Part of a small language model's weights.
Size: 13 layers, width 64, 2 heads of 32, MLP 192 SwiGLU, vocabulary 4096, 1.99M parameters.
Architecture: rotary positions, biases on query, key and value, untied embeddings, some layers without attention, local attention windows, gated attention, value embeddings, an embedding shortcut, learned residual scales, skips across layers, capped logits.
Training: 83M tokens, 10192 steps.
Each number is 128 + 32 x the weight over its row's rms, rounded and kept within 0 to 255. Layers, rows and columns count from 0. Numbers have three digits each. The size before them is the row's rms in percent of the matrix's.

# layer 6 attention query, 64x64, rms 0.146, rows 0-63, columns 0-63
083:148162167140144144140146103087151148128089080130167116111117123106114114147069110143123172111146116195092108114110151151075222098201131106104171140142122151059126114098118074113150117163095077
081:108097071085126065165116097167068096124161219087136068122151117163118147134151130133098133142088128114136129138139138093146080169126070152129138118104152113137139126175138151115100099144191202
151:140075205083134136142120174158079111148099109149168133160127144120123143159076073143128088183150101129163130180087090129116114121097163138110075151158105142129113146183138059135168168157081102
197:098107159147182075125082143152133151158105129184156127174115171112128076173153109160087122132152144072113102161117106117093085094178177098113084151172081161132145119190152094120086168117140093
095:100077157136165119114095113127141112077140176156189153116159081113151106146117123129091168093084165167179186139159166127078093149114097167139139144094084128132145134167133132079176103204086122
101:159075142131142136146105104101133137120105089142160114126139119090114082140133141141095160042112058120100184109150186085138137154144192148153143083140099192128202080113141109100137112149090162
088:100171173156160114129122166161067137172097104171090146139097125107110092154147207120106181128115119129177127114142143160148109110056094159160092071113137044159126091124148093127158100128140142
086:134187136164129105130148136108137178120121129122078189116112165127135185149130150116109173218097132104120083174072102123154192123136107055135119127115121100190150119145092151077098127086140108
071:170154136145140083182142149142097188159119152119150110163143142125155169132104152122158140149118063144129115111121092084205094130065081113110100099071132149140154147159134072188152177165175118
163:097151105181134143102143113067174130103162141136112164107134128134111100085184150132155165102125140088066117080202158126097166127177118115133171133097108122096168125084153208078082104106140139
147:167176062152101119141133076104099124102166145086133094119145059166095157112101195124101120115119139157190125125109173144141152169121062127117179078100165105120131108108114174128143074115132177
113:141208133091109128137153153124105119092161164091129129118153092175123176131071136094182128194108099159155115095079178119149174152093071143154158091076171104129099122108114136112169111143079149
090:142063179042097112127116100087150141126127125122151171130141114151105103155063106111145132176089116171150152099137142107127167137095111152112146139089100143099101199169145114190201143179140125
095:112163150113097120151132119101136165131100193099147155115153108159038143101118111105163158199156116138160069151128082099128156119175059112121150116131133125130073128111109137067161170072134081
085:166080114051137174092059108091116138137149060103128100139124126152144167195114099136137147179165135130098114117145074179161128189097173171128097157093129088151155161136135136119143139158110098
083:118134137114122137129176096153143049084123082096085194155083120124136181122099075109182089165086120117152135099156118099124161139123141141108128194144134150151170177188088112126082135122078105
088:151110079148119123096152115063166146145166114100157107140139166137127238150157099122133111110110105134052147150098108093084143151170175119137154110141158136147202099179147134102090113134080135
086:100182160192142113121117179174115139117168146118106077123107167098180137117161123151166065104139120154123149139080112178095066130082133129171093069116158062179124102143147098161120111119149131
099:111062095121146112165116107167115086093103109181147147112143079211101158136114117143084135122108164130147130098193171132130151126190114161156150182154064170074091133118155138090128104154099124
076:143126175091125111173103156112133162192109117096165146107117114069103086048157163131127162090168094109094093111157146039160122105102149105090124132157117115165114122087176114145164114137178154
096:120072185093087156135074151104168115129102100085117111127170130098152149104086061102118131139153102181160190122114118182063126150095135159148134099103151165135133122174133121132212159141154108
073:136172147062163122088142117174145084140168188108120145090102103142087145146143065121164091171124134132088146081139077073134167106119111183066108177180119078143128165128146148135133142143094122
092:071121163168119100096142059140129162108121125167097174141083108048170114137176139117065165117062135099084117133158131105139178124152146153160135123094115170137186120113138186125150141138174130
084:113185204145130102082113132127129109114151135194172064122117126156173129155162155138172097132130122166106137134054087112198120172066107127092107095108152090114105147150130113179144113164104113
087:086117135147147131090186131125128202104184202116089079135137165095123139166169140117133175154088146128136087163087116143095146105158109082212130120105140115148143128103078116139102128117077079
084:121162135171122129177124149143094091150157177153089120100169151115140137108116188089133101176165124137103123120127087149084100104165126157058116126175143169105164104098165134140079136031152178
090:161100111063124125106097145088150112125118093102107131137144118100111185129131077174147081072168136145098152197133086134125128161150176215172149112164137119139093117128077115167194131157150106
076:094069126092102155082159101069174180126094155110100102104143111095101180076158071102189108113160167118133127120169118138100142121154125109120177180182096116160119113131149141146118154066103088
093:101199066176150113118151160117062151143144111107084139131116102136149101170163204100117174127116149074110108120156083192110117134180129101187131163136129152112095131094105106143079125084131103
103:152172133135161127157157143147098197128129180136143158131137114131064132099153150106152106146165141088137068143089114094138160112146101070125143179132095105169054125147128142050076127076106173
083:182162193149146147132112156156097151165162128091169135133124124141110083087167176090116136089135115147110066130099145049173160107089152083099120054112128102139089170111116132099083157136149156
102:109074092085118138229102079092152099130112169100168160088162148141148142128102106115125116156083060130114173126146127135111148125144097163128089107124124168145154065182151113093139159131180171
090:119194107251082109135144111065099127101151116130110112115126133122081107112134150095138150091084119144164147187152135147147131173166108159165161109123149079168132114180159113093143129091156144
058:080119065244094069159175110120080159108145145125164100115133114129097144146135192148109169108109125146149163156164136091165116136153114186145141135119137112092172143166140151162147114113145173
135:090127189101199133108076171158119141156071106162176115137112147095132120175141066157108119099172142126131093167092110134078118072180156105115121180180086161114122134146146104115111149089116094
142:106123158094190104110049172167127123173090104162161129142110133104131127173160094173105097100180157106118097156104093109097093088180161113094095169182091154113135147161151118121097149092103086
087:194142089125166152132136170165153078096152092145073136174107101137121104121135177125210118104162110072061096058148136164145141155116169130160130103116129107160094155173109129172148114107111141
077:097150165175149148102148157075151080114137060124101146173069108179155115120129163106146154054163101141075140060118150131118129167144125179168109146104125117137131158128125111212093145133109111
086:082103085137132152119133119118138161087109106191170118051148093077127125133166131105154164170097133154091067137155170095162157114153126073134177117100069151130084140121148134085109151184114082
081:119099116170115150146098098123155088130110150103138112116122227152139170111140155125137132072145130105123085167166102095076143094151187135135154142186109070091156154085103119120081130054173111
147:116091095116062137121138160052149084127150148117143112136174191132180131131111114103161121168098085125135172111150140079131204169122155130150151097120140110154103114084089148061127144118186080
161:110132080175035132137138118060123094114168163093102152100158162163128135105112175110168168138078118114134167089178148112141153179115113120185156094107154121147127115074086150105131111123187120
116:137087172102187125108119165163095129154065081163201093138127149107153151178122086147101102113167129134135099187089104108094121080139182133095091173172086154099158136158141095140102148113105099
162:065105168109173100105055171172124146171088110161178098145120133107130111182143091152097130107153163098136097179097100098103108089177165094112102154150075165136142131173140105126107156101118075
085:142140121126165127088131195132151092148149116130095181142082128182137087080133165107095140068145121150066086074123139162072163141094090191167164155111112103144117114107133148175141128192105129
092:108117166121150112089080124132114167149162119121145136156161034145122121154087109119046177126062179137171175148079091162123094178094119107162123157089140133144139102114096093123145122177107127
071:141130084097132146133106086115137129125108067135135207147069080120126134073144145107120181109147203125128106179179157100120128141150161143117183106180109079086151089086121146168090136153099103
083:125144137097116155144162140128184149132085097111139065114186125119114099118124128125186107160171055113130157062159166097203159104145201126125108161173132117140121174147165107067112128122127106
078:093076075147126112159131102136144137095111167116141099106151197122171108187174116137160191171074149097111114172153138050151155125120179112120134133108088146116163150160138120129064144143140068
072:160117117106106165122137133112150123137111096130134100093115114146093180119148157089168203083182121133114058091174130103145160084153180189165175141155076119086096142081131115110106127172076110
090:079125083147155113145156116086120098082074115129160170123055120126084070159172127126125211068132173135145116136142196112161120142157075088156140111159118153123089105125101166146134103162116120
094:148152123137120144105138209158101107159155111118121176099156166123103137063098075083183077176189067143141149107148136134082146082124118172142098164127113109138076126125155131108166131061133136
095:177150161129127113146113139135105108110172149121090054156169108129140225073100169160181073164170135082114127129117084185097098143107152108124130178133137111162118148153135080141154120100131170
074:148116154114111181117106185158182100121107124123077073178103134140139172137090101091170093172107137096080120123104083130148125156074169161163057100126098079180163113132111114170130145114104094
084:154096135091126136094122094112163145135111052136141106113101080172087137112154150099106161059186134149107124069138123111087169118153133137140189168158146166069123171076106167183111115165115108
081:125112151176134125153120116144103108108122182099095118147100221147135134172154150138134180109050148125130117145114136156086107160112099127135073132090115187174140150138109124239171105128117132
076:187161119070127091136142142107142121114170087111112163144105073130094159118143134136196140120195101098056157104116094168086110141126152153120166145142139096088164139126157102215113131099110180
085:154202132074165121102154165093122153117120100148147145105143082118116126151097096156128151136143133185155105084083182162176143121130098143105166078127148116112047101154147140032145134129103159
075:165137190069174170057119151126159119108128111123108135127121041117139104102117157090116145121164150144145085130191160136174174118102132127136195116141114151123094121082105183084155162105089118
088:162134157117121126153142143116097134114152139127095114160127088070126187096096115139149011216144117131122123167094096168162121109124107134117068132131140141149065109136116159101162139090111190
103:129172174118149141086096146148149120154156126119098105168157085145130094112111112125126191096090155116129143090108153150143124186075171156154089107073130085186153095163174055084158140162086104
085:128075112115124123164175158142174094135126147148147162149133131166148166133162103090210074186192143084087124123129143090169165100127119134128108144178096146149100121132093180161158124185074113
089:120082175154120163103097121165148156140136139141126069138154138144164112151133096079121139140075209081150150134137105087155133166100173146158106068110124138182199133164128099120108133173121053
082:105108168131092126141073061113108178136070159131147053114129196139117156172149134123066116147058159116167160135083104097137088140131133137115095085137145142126189134158158081139098099142123124
# layer 6 attention key, 64x64, rms 0.143, rows 0-63, columns 0-63
103:146174109136101139204150132159111056105173195123120162121148123158063128128124115134154136184101121083131126102135146165164124102166122146138145081133125097117054055089074123117166152104120147
069:136078084116132134130078208181126122147112118112129113146110145192221109155108133084139102104099171125103200098143167170073113178094148160176084104102132149106114105119117125126119129129152140
092:057138168161119093192076176090121118139147152181161141206133143091100158142154135158132131126121079107098150123128093126158162161129122156119125115149122220113125049109115095118092114138104126
105:087171094185151085183087104126062130124157150156178107161135190137133128139118148122150131126129135154149144143055065154155117142088119100185113153086138145112108097171097089146096105169170169
089:174189111144124102161142109117133116102128126080124110167102143126121131126134127085142183131165146128185065080124085110134162160076104077164087153173187072141091131124079114120126159162145055
103:135115083166129101172127093065135139110123159177111154162103149118156132139098137072163165184089119154116177099091128152089161130126138100179130178077154123158061091124104119174091129094195127
091:088173147137144087184104118112105124078090109109144089136217157126163114180116104176154139134084102118071101107138187140155084158118085131107121145106133101124101086112159145104099126191071150
072:104098126192104131099157175124085169086187125155139157087119097181142092133151208116144122107144188127113098168165112128191100123110068145137103079099082117145143175145150150125140107169149128
074:097173127133140121189114145114126127097137149118135123099126083042075163162102123120127132126137154166156089104102110168096158079201121168104207103130132133074126125138171153107147095205143121
126:131166084122103166145140101150099049106144168114078191106044116150130127148113147080143133141167110116079128085135109182152125139127149170152131093125099112103120147086105152145173066137150196
151:164149112100078188089178102151126105108106133088064133055127111163144167116066136078116138147154163178103114110162134166146135151129114157105152111176116083118143174068134159127173087101104146
170:172177122119108146137166111111155102075133127094075145090142083154086156077075099066142131120120153182132105095187160125133158171126106165138167112153163075068118137087127147108186100109150151
103:149073141112149166093192169167143090115082128078083071133096102170098133136147093148098151144164177145139083164106134097145109142148167086134163153160149092113096162172136169142131128114126046
082:115116139126097158046180148146098136109159128131125155074140084150135091166155149085098099107159192070128111175111122137115092133191122094132121112183104191087172174106166126088127119117123163
104:186180119114190126111181169143166127107128176132085132156103138175090095113091081149123114125124152155112129088164148089107100124126143120112076101081190093120142121181125124189124164086098067
082:223114085086115086097110158138184164106153057120098110126128139158124081113166110130146187122117140168133101141166124132151078095155123125086143114126083117146086186154087156123149097121178090
085:195161056186121182123117099137089166151160111150125103157095114128133122068098116097123119142126141074080159145128101151169144126162128164200138136095137080206129127175102119123104137119177128
079:153132142150105122159093107149106124173116080087183160125181182085138174079099159154140150101145075171103151094189123125160117160118114117105098120156096129112172103059160119134101143179098188
085:122173085111124131136168142158173106149171131153095162152087133083099106139162176129123181166068171083164063121093114121133129082085102134192159115177153099129155155102095184134128137094159104
107:130135137105134095157143136065132129114140177196137113123134120143102147177152081068145128145125029089106183115113165078116186143158153157091166117079133172120148076149155147102106141117106160
085:170119081180116156103126101180104164146121098077091129098113129202106153132130110115084118198125117176108110139168124175128115088148093076125096148210129136107122170124124162197138125093112107
087:167110150082143084149082161083200112089147097155104097201097084128110144084137098136143165113146113086114113122186136094167130130140191183060146088125137143096145102136137124124132145091107086
083:133096113170142122145175143092153116121160074093145123103109109146082095182181159102126167162147102058181144134123141128180140153097115052144119093082133161121046152155118119103098101162150145
088:128066119134149175155121119198131163115119098064142096167134141167076199119082155193111165078175167140119110095126095099107096147142135132110118142068118080125144118092169127116120129133069131
082:131164105160075113150150110116126119106114101116202111107149104187118142169116174161141122084127193128127146089136097110199104147146163085174119097087137116126145141124141093069079133098174051
090:099146134132140163152091167128120047152128122159152185146153130087139132118124111157142092133095040106134164174120117196079131133105120197112099108170091153114136118147148121075110085097126193
093:161162116123102120135150136104164163143159143154113117129109079098134153100083075091121105196138069159162115092147156020069122126120093115134134174135162170163171144154156118154125179092131116
082:125141071094130143077124122137120089151191164156113178113093082115064098116170133113135093183115068101120157148163133137147162122160147140099127150164064202113159099100083142116151165090144155
087:083132146138135104122129161105137112152101160158186129093191162110179055090089189105142067108119135121148131168068120113103113181141080130132127072082141146095166161129106090111129107186127133
108:056186153111132053113159129059113090111152165178141189143104086073141098109105152124144118124097147129113132142162100101135148127128115200075102119130122134170187101157142127105166119136093167
080:049176160149084123125185119093110137099111167164173175118112162152098154137138074112131125124135140097079146134108138095140173113179146179071170142076134166147160104130162114089107117101068159
112:146016136170095148075114104170091106121127108111100146129116134126184105139153136107144158098156149186125168156095140159081108144122110085164110105151131132097058167196147149160104095107145132
101:107114176136176099090152153133098188157085080121113129144064113113136140148134141153039133086150156112102087122125129104146049145123092090114139156157136166148127196145183178166142155133124114
062:154128053083127111138166172127156081111137141120156127123179113118109129089087117126165185140093096166097193075093150135133156196098129117152169104095180107114115062138087125154105123171160116
170:127120155133163089074087178156093143199122103162161112163087140121096124156173123161097114103148129064089106166163092097123088088162161135100090165142068153139134166137182086119127169096108117
207:137112169140154104079129154138084173186108096163180115154094146102137136159172116170101099111154128060099104152136083105114084082144167115086080160149078178158151138142169082131096168105106101
090:087166167134142166136202144098170146141122114085126162133162133111144126128131135070152121071173143154085088104097135105027129161140113132154121159156146084093132118117144185101099138136050110
071:061125098123126154093158145129141116127106029129115132159160073165164151137089098128187165101140177090064090121128152099137150167117153121182119110122111096158174130134130059123087104136101107
096:116100127164143147103166102093159073147181165152094073118090083131061075130157163125082164115102117083112163151107153079158127141141147162151127133169138132101134132119058078161135189094161111
093:130156095080130175148118165123164118142101138147135181115133179199087137121156115131169136086128100102029163089140131114140130069176150170167129167099055115141104120091139119138094104126108157
131:162129087132084125172095106141124091097164144149141134128197140122143078119117119123196156130097080160121186087118151130111182181109136169144147117095173149093134058119090095117081103153172176
168:120159087132076175189116067106141089080142176133095162089169144141145145127106161110188151145112144142144166119097136148134186155098133148169136085088151138113143064092070130124119077157152173
064:140151102099144116130112174124082082214130155170159145156107118093079171153160117139131120157119121073084134154133063113121139150135168216110096125135060167139177126105171099142120138105115158
076:139185088150103125179107105110126052119170175194128083133145118162107079143124174092156176150099149131155138098098134151127184149127143192162147107106156114115143084144123080100149093136164183
084:096146131119126153079113171060090138111127132048120118129108143217128181110110125198186127131160204098103126151088138148142132153188123136145111110124129089139114137094104148114081138097103091
087:152126156137099096112108083155101158087095096166115104145074085127147066144110143141085107078079202149169088152106093167116105158123079085127088124125193154078116125164136136163148105170144131
090:124212175102138158143111083098133174119140122128114111158080123113105127111098143191124195061126118118103133063142143132224106107155157123097175119100142141168082157110135115118091146143099146
088:115082065113138145104163183135174125124118134161094140096155108114167084094149106077102171123138087132122122131150198070100150122126141120072172137150119105119188075114139095129123182075083086
083:081097096170160138172142123126152091165136187164112148154102151143134094185162191093169141162107120111116201099111104106126104096134149132155117110131118141182178099180049090132082124152147117
078:153136109122140169148155169078133146115167169127121146107085084188098129094157125142119173115146160097093132117146144104159108149176159211121151114132121113133101151075128081148117221062097094
090:109187127161107127110098115144116134164128141129151097146131055173105096184115169145120217071089146103111132126161184126145128153120174160164172144085121152099183136101152094089146163152111079
098:151160086121123140165142205168114070144144146109089116127135171079183097064106079154135084153168069115148130094138113128182138087097088134144144110153108119122103125130138176117163151049142113
105:148140225085136135139180163093147131150121117120125196129129141062158143083139122079099066133166106174154135139139081157089120144136079177135129079151132079152105131133178148131111080141136156
083:147160153127173135176158171130146070103119106105138138127106119090180096131098158085163105146153113158150106116106134127082102134125132129205074157177173052110100118171099104129105158082070086
091:149131109085112155092139136107137180130137073122163120112161095166104140085162144168104215077141182106123099159159140088179138164164130104113159108092128163085099157067157109160132167092081125
088:051113122179119111168144122175108091141117141117173104143114142179148134214141139086114085149109139131175164141107087142070088140115155115225110104128110104085128118111132132136111060155133134
078:143150157084132160117162137088122203123085103123143192133134126101169148089117118156107149117161107177123115106158127133165141169065081109071195157128161144184096140154156165090115150120065157
098:164081167117108120075140144122123137139149122089122098109162068141108141150099089137095134156107155151159059119160199088162151157097129138077136154116153091107143166124103147085216189098098108
097:153128179095130166050170150122175109116140113081118160124121104093094110097134094160121177117146194127152081097131171090155129144172148081130197137136152144078092181106109136085125160085115109
103:162133172155136077116137147124126122111207102074154142131136099049148114082127124118117044122158066187170143137148075164073105125085083131127111113172142122156108167159139127102138115126143133
091:086098120114164138174130118118097152078075142139074114178058158145171148159071097091143120159139194109148080086087161149126130150157138096109122112140186066133161072135115153139120122154116101
088:139160119158115141096089181129191117112149147125148139147117080086149093096119158121181108126162058166131095169143068098181141123083099155161121159140122118126133122154123078105140168094153032
089:096103125116163137206119101167149101107119125169095073166102123135144083155124164063142169188094168087147104134097107139140142102147164113158089133134149100096116068156126081186120095172165092
093:096072128132124106194125077187116121117116109180164038126137110154127111171138114082075131166070116126169142168141141186133125136115156134125091091099104097148144080157172096162153098140129160
# layer 6 attention value, 64x64, rms 0.225, rows 0-42, columns 0-63
108:136131059164133103127090092091120128120187194150129130148155136089101112101170193113140111149039129104121152090109113089116123131123130145089129142073169129177163104142066121110127110183185131
088:109140108124121123194132120160158125124122131123101128107084135158174104113150193108140160188068109121111149117119116163181122167078079053104149104101110148144078122094101163140105100085215144
089:115166096154076110093181131155106180117188175147072122119095139169071129135128196139089154140064128098164112100122131140154098138155094136094091081100165112175146134097131162168139102104170154
076:100121163191153144106154165116137116124129111126089080144077172138142150128126096135144129086118102068166101140155115140176100128128127087178114151111127111137255110141198104156113101121079142
086:170131191112104138028162166120149127130148090108153154185180136122063149093129106136114119102142142121116115115126105101096124085160176115155123121184170108119087117163087124119141161181059111
094:163121096178107133139123149114130124145197172119100081127174145081099138104117127142223094081110106131172154100139143098156125149073129132112111129091129121136209079140097109157103139194094159
094:181147102130100135117141071096107112141197209110107111127106126161018135113136157096143147170082152130130149087085144112108136135166136129144149077147164106095154111136059129134157133137170149
080:156084141125109111123136134150102158122141172143109208133087128093229088116119160131086164134070090105079126100133124126154143125065130149087152105102127138169118120114144109091110140208101078
114:129097158081168124141099132110115167146075084129172151140112113114183128154137064097128080142210194131091186187107089125075123120126153144107121144139108133111119176122176108068129132126096102
105:124171076168086111127151100127120171119146145110097135140157154135081102121137190121167195102077174110187130084061135156137106147113110125140122059138164121165143090110065121158104139140185152
092:094137071145112117159113125092174079109235154126115089156110114094078118097144111156180109102108114144156115101150128058155141153145164125137140167137150127106150081141060108180135095151157163
088:126083161094166132105120099176142114172094177138126147118130104123149161133098060130055138201147101089071135122153126119076158127139126117049142129103144150133100194142189127107157128110088102
110:165146105099113136102145122110173117099196133095117111126121091150043161089126132135147053091091134126142116095127117163160123147161144092125166112136185110073114110114059166206160147155136152
098:145102161135139106182126059114108112142165185131136189114110134113173106116141177092142159216066081125081168130130143134148120115092127128140143131111121125192109150118068137112136124130215137
080:123103148187152090154090125153117128139130157125120089154127118128173107179115061140091051141085166127151136134077120169197122113095131164074136116098090163118138094165166081154105099191135148
085:081105142155159126110125157071166108122138063151145106128077117092134139139160116126132112146118141114082059153182079059146129109185176083177114178155099151087155146148161121093145118134126069
097:133129086112120110086131157133124197135209188132137112167131138104044155081152181140138104130092145119137109095084101126128128130174143127055125103147172147140075107117055150142107154139148150
081:154122084122146192098113178061167135160085095116154108125092094105174129134137097111107101115144158125073126120134099083073173136147181101139125141135138125064144161121149106047140093169122073
094:191093101105149128152110084101140159132170161124173139095164134120128115071140132105142115145168132149070192124110137143127167145137126127095137112064148110156053129142050155083128095136207148
106:156131125138091150076167097118144114107197126111116129123119109130074145082113150160145110091054084128161049089194173111184167138131145147150128127120178102122160086118076117166136117163147154
080:147126124158115071144127094098129139113156121129105096150130151124101113149153114151120107125077124126096185121098104157132093152116184069078139121085169135144184085157069157198107117142232147
116:142120159115166156189113133118142148137082084107149124085115118143180102140134115095145153114230138119085207153103143133086100120112106133114115138129077104145150176120179167061123110075101162
098:157189116186110143144172066077131084133200134102103139074109140135106094081125169122163190134125119132162113105170170132119140136106114144188138109122152069146187123142105132108140115108150196
073:072165154119101103116181102120147108107108081116085142170098139146111063194111128150180161084109136099150081139137122144110088118114145119152091140181138154108184124085115133136138187037147128
083:145184104170135156087096105088140097141133140101125095083173124107086130044119150119185124094203120129181174133131143089096129083155103150126110114079157131152120140157071133091148122167082157
085:122118194051154154132132125174150072133106072131173150149087094095141143100077117138107109101169128165125104145100168180138106105177166158098135179114135112115059149142082150135150153173091116
107:137129101177102117107141094134096128114182174125098132167139128103048150139131141117106111172047203114182136107102134166176125136151143139140134135102164132139188083147080111150123101202154103
091:207075152044166140090128116167125108172080105106170121105097093149160179126146108110083074153107099125088140165162098099137156096147154089095144137143111147130073171148137146119154145144087108
082:158142077162101127185132102070112104141142124136123128101136126128200097143112142116132176124113080134131138131159201108154148131093058195204131120085093115129165134103194122072117120120123159
088:189122094112144126102109093167129113149153172134144106150127128114109148120171111128059056194104141142091164081117122091111177124134191137050129115086154153132103121189091109150134116175162155
088:139128185099127168092148125140112109156051011124168131124147101128182152152128140100079139076192123148097127176133141157106119112153139099129125134131096135146106138063157136102147110079090110
099:132105167114122177089137186125159147128106059133141154072121101089214133120138173135145183086154051135090115111204145118135135131127098123134131138132096128149127140112202145103143115103085095
100:183135131089140125119126144197156197134143118087111101114135149125112166114134106180102070124113099131117069126177118181083074143146101154106097147128135144080103116178150134174168083067103172
102:100159132053156175161108141173164103141130175121172123057155052151197087107126093141085116134107072136113121113129109101162132138165108107101152144112148129214148120119126138169153125144106151
101:123103084079119134139154159117170112146204131117150115095116115142121150068112166104122115159110119111121159093186137174235162129133104188078087120108120148150078128132083103139123115139171171
085:177119112147089135100076157087130095099153110117076084114170124096116138099118138174139116223100114153054146074183116175129136154112142153140200141123133147149064115130117135125145130153158164
100:120168161139175164167152105234144148146142086075129154085141122131099122122071157146134133168136082116147084151091114161110096127124080125175143108122100141134087139109169167044152124105099120
111:116110161121091073142076100160089155133113109159137075187113158103077166159123157118142169176108163133089205106069079096136090145129142141130159093157127145150059168111143112121098161140148102
122:152088161135099045134130094077047179132094127123096107180167103108072143174097094130139101133161104107127155176152140149096119158135087081137150156142129111076087100152156165145086136130096142
110:140177103186143139103140133105135108136130116153126098109120086099182117153145077122113131046192154097112078184187116107081104078126113128108123145114152096159157159140156164075103107091114194
139:126081133172076064133139079101057110123143101153103134193132121097114111155110146105136136161109174100136167132101122146143117153138115185155186113131128091197117119079115116059129160167174087
111:115129118128145117136151158044120106112110156148110154189116121151077115137148103126094151075144158128170115124156135070139127086148197121145120102154143122104219109140124135227101130068124112
092:174086130179105069122126123084068163144134117129111119156127162066141101145157166136147131129113155107061129105081106128185104124156161154133191184137145111182124110125150120050124186130157149
# layer 6 attention output (transposed), 64x64, rms 0.138, rows 0-42, columns 0-63
113:159158192138114144101108167166101124114161150105132110177165128107138063179094047057135130154102156158133154125127144150131095170152087151124115071092119089100124119165150116134207096099140141
096:178159122087170056156127138122092127131105195151153158081071125145130176164134126155141106169109144110109075128143118103129137117080117205153072150190126141089091150072108142119100106103128155
083:128154184163163130111108131117104132132114139121073116134155142145213164185142140113187133187100129132123090183077094152126078120091078120094112149192125104110166115124112157132072097073161133
102:095128110085152136159134132117184145136059150138141062130116123085154190112152142152178147116080101162109151148109063102164160159073081094110110101163111104126117128165175117154164187120078138
081:061136108183135119181203079141132128153089166131114104134174144148101075085133120109083167087149143063158134086151122147134140098138160113119197196110122095133119136089101118122124111102168098
115:127128168066037161117158146142144111149104139159141116115154204114124110123165147113141135073079131169068147185101144114175145099082089103152152139074100091107092153168136111162145132146100153
101:154159183128160120162139087158075136114147151123150157132050134171155086129129114061159153132082113138121146089146189122128062102147093152135124139111125071142102145109088187106106093135090194
092:132150127117113154114127139149121121122143073103131138094123118100133125192135088089118103145098157087128134092100069125152217125082158161123131192149168156123081158119060188192114150076165129
116:122099156088203159107154092117139097153082083142144083150160077110126105091151130116155164115132104040156198080159192109109091116158152150135124172091141119132161107127100109122149117149177145
091:152136139169078165184146171150062114171085152129120096069131162189136155128103135089085127169112173144152110191091107099149148120112109146144118147130083153064114135103063153145108094125137089
090:090129124144032170157064101158142104090130146183146140143125120111131133087122152157072111074111137158141109163116173152124111189118144127163115097135103114145121050148191118089163145129160170
099:115138115146175147086097137118159157120142144090115105163113126170102122129162092074137056146101120127087106099187153158131104085174101162092135168155181095128177171073113151166122121094144205
080:116155140193139152175132130125091183135119127182095136127148149099110099152106163123087165104127141111163091120126133118152090081082094118130126106103029106159114140117197116074192128067113152
090:171203132102097127140103148125154179156157126142114164152126136074110163173064110094114126084139125154159134069130096101110156128190174167097166100069184179098085127101112123134114131088118137
102:127111115121151120115107162105134092059118113148214114113105133054138109159121097158156074107150128133106133094096151135160161089060150098160155123072111113094156146163150122128156194164095187
103:121129069088183081100125085184151104146152095113178148135072100122134136120168158197190136117146121110152126083208188126143108134121117125093127090160136089150080071159135123124115151119142136
108:142159125204145130121143163130065095154062134163073100094137126184142131148112157137179117147121171133194062112133111125123085088138064185122128132136083088135132097121128123163133103096153083
094:166103083140138140110155112149067048148127076108159121092098102113129129112128111165139122110142113096136156119213212124146093138080119141092084151127129128141111103073145146180169172178122159
089:097136124125184104147171205128076111159075151144128146147110079136094116101110179105117098108097136122191144092076138145087126157126118130118102138137121137125084130155145152165184124215103056
099:121162163138049158092128089145146166103117176104101173136128135057103099154134121172104141098145088162124133161136113163110190118134106092095149058103133104148111116180131083112124135132216104
105:146155217139156152141143132089118125160080138163136115148105115111110137144080181112150102088116120088166162135079081146168170140064114158117078152061106140151115110149143091081133144086151189
117:101084106139142121114095145092145138234081167130126087165177070150089122069144136133173169154084145139124181181108137138136136158147108111118074147089107129133156133125140117104158110189099091
084:128162106130066073189086123111128144171208129100189174136143092068100114152152082052087105106084145168122123138142129175149145128121077102159104141103129130154124185116136129116151150132110121
104:156133134163124135134068117106117155160092137078153130083101144141125152119151079100074167181126137106121100174173138098206170100125155144113150152130129109177144150125111109077124142012119132
101:114109092120106091151157121156129124124185126153152084158118152131094100129103122114123115172097131166105141163123191134063084090158070071162156154103126102135134168168162097167196066185116106
080:139168116115126104158099146138141151161153126125066121135126125126121053092130146158098123190139134097098139077144122117041101110151134099133179141148110163177149162129107164133092151063185048
088:103158187175094092086146156105133159158147117117099084127117160105170146060091087120168150122133140145160138163089197112126123093126121082135161122041134115172097095138120114157157124123060162
081:135139100100149119090201108105138177110131126117133145189078149114108089088120099087097114129111154099082122057117177122101156062171114188103134146167085132146155186094171172150122149126149135
092:157107158077105132108116149123145135086171109074157181156119154089138099149155150150124146146069118162163157099086094126099143143093196063122130082092175150117152133183178132063132144132092095
096:106191159099139117090149176155117146108128131107125150225108118109144093078082132096135091155070092112120138147132160199087092111115090155134105138135103117137166101116159156154152119112211167
091:125109074121174111097161110087162175151098134099135091118141141143141121139142110131192142124108142074152182121142093135082088122139122077134215158144128170150108152173166062126111073105182096
085:119082055113116138076155106142183158136150185104103121139155151151083185200137163154128114127123155117127156137145053083124173149131141101105126096169144168153069126119083145170087123127110089
091:144133149142171172177138127084159102140097129115132149145120161083137156099050156171120156114137083157093091084146144145229149094104127120077049125116174162097129159109132107113088140137112136
114:122146137095135178129133116137102103183147129142147159142120163186130129067111152128100110157099112114169150064110077163031159105160146127144156178127138064105117159062181079113118146125120119
103:158180070075137132162114141109132212154116104158116161077114129066121112151103162127122088175143078137138080148121157155129100130155158136117185140109095112123120159123058078173114139173098167
100:148134109177162098123114143162150141148144154082180076141140111117106076061092175075097131145149094179071096133132133141170152116153131159120121078138056155179119126131173115164089064133130130
098:152121144063165128200130151138137090179172093109146108130140132138151156113156062121134173140108103126103082114043132121130145071074154127079179142114142158171114142121123174163084124101088097
109:130118150085156114134116132147120123118071089085155090144155186190087129116106122113104169138151120148176058108194098075127093150079094170069173125151145162143147092168139136112119112158183110
105:187155134126129134151100128085184092144052127128170137084146170106066188073157128156104101075097123098154134157116138133132110155163125097102146118120171111174182147158119162063116125076134137
095:144166053093134151108119128113148106142098127112142078140123076109202120172095109154174148114083126100142125082132125159115146077161141116147084146086104134147164115201145108102125154097221102
117:140080162135082116170134179116145167124154146103128057110158119113097193134076086093099173089160162076162104132158156130117125116159172157174145112142124094114149151169097093135060146093100167
099:149126136207113111135145145113166094076135076153067125129135219119114093113196116088125136149105067164166115098123117121194132139148118092155108142163119084121094136175130109133097098166139171
095:157110145109096126136128091157138089131127107097113170150113129095129153120138150083145189085168058099209163134095114150116176146162122194084112156090130169076115089160098165178143112080123137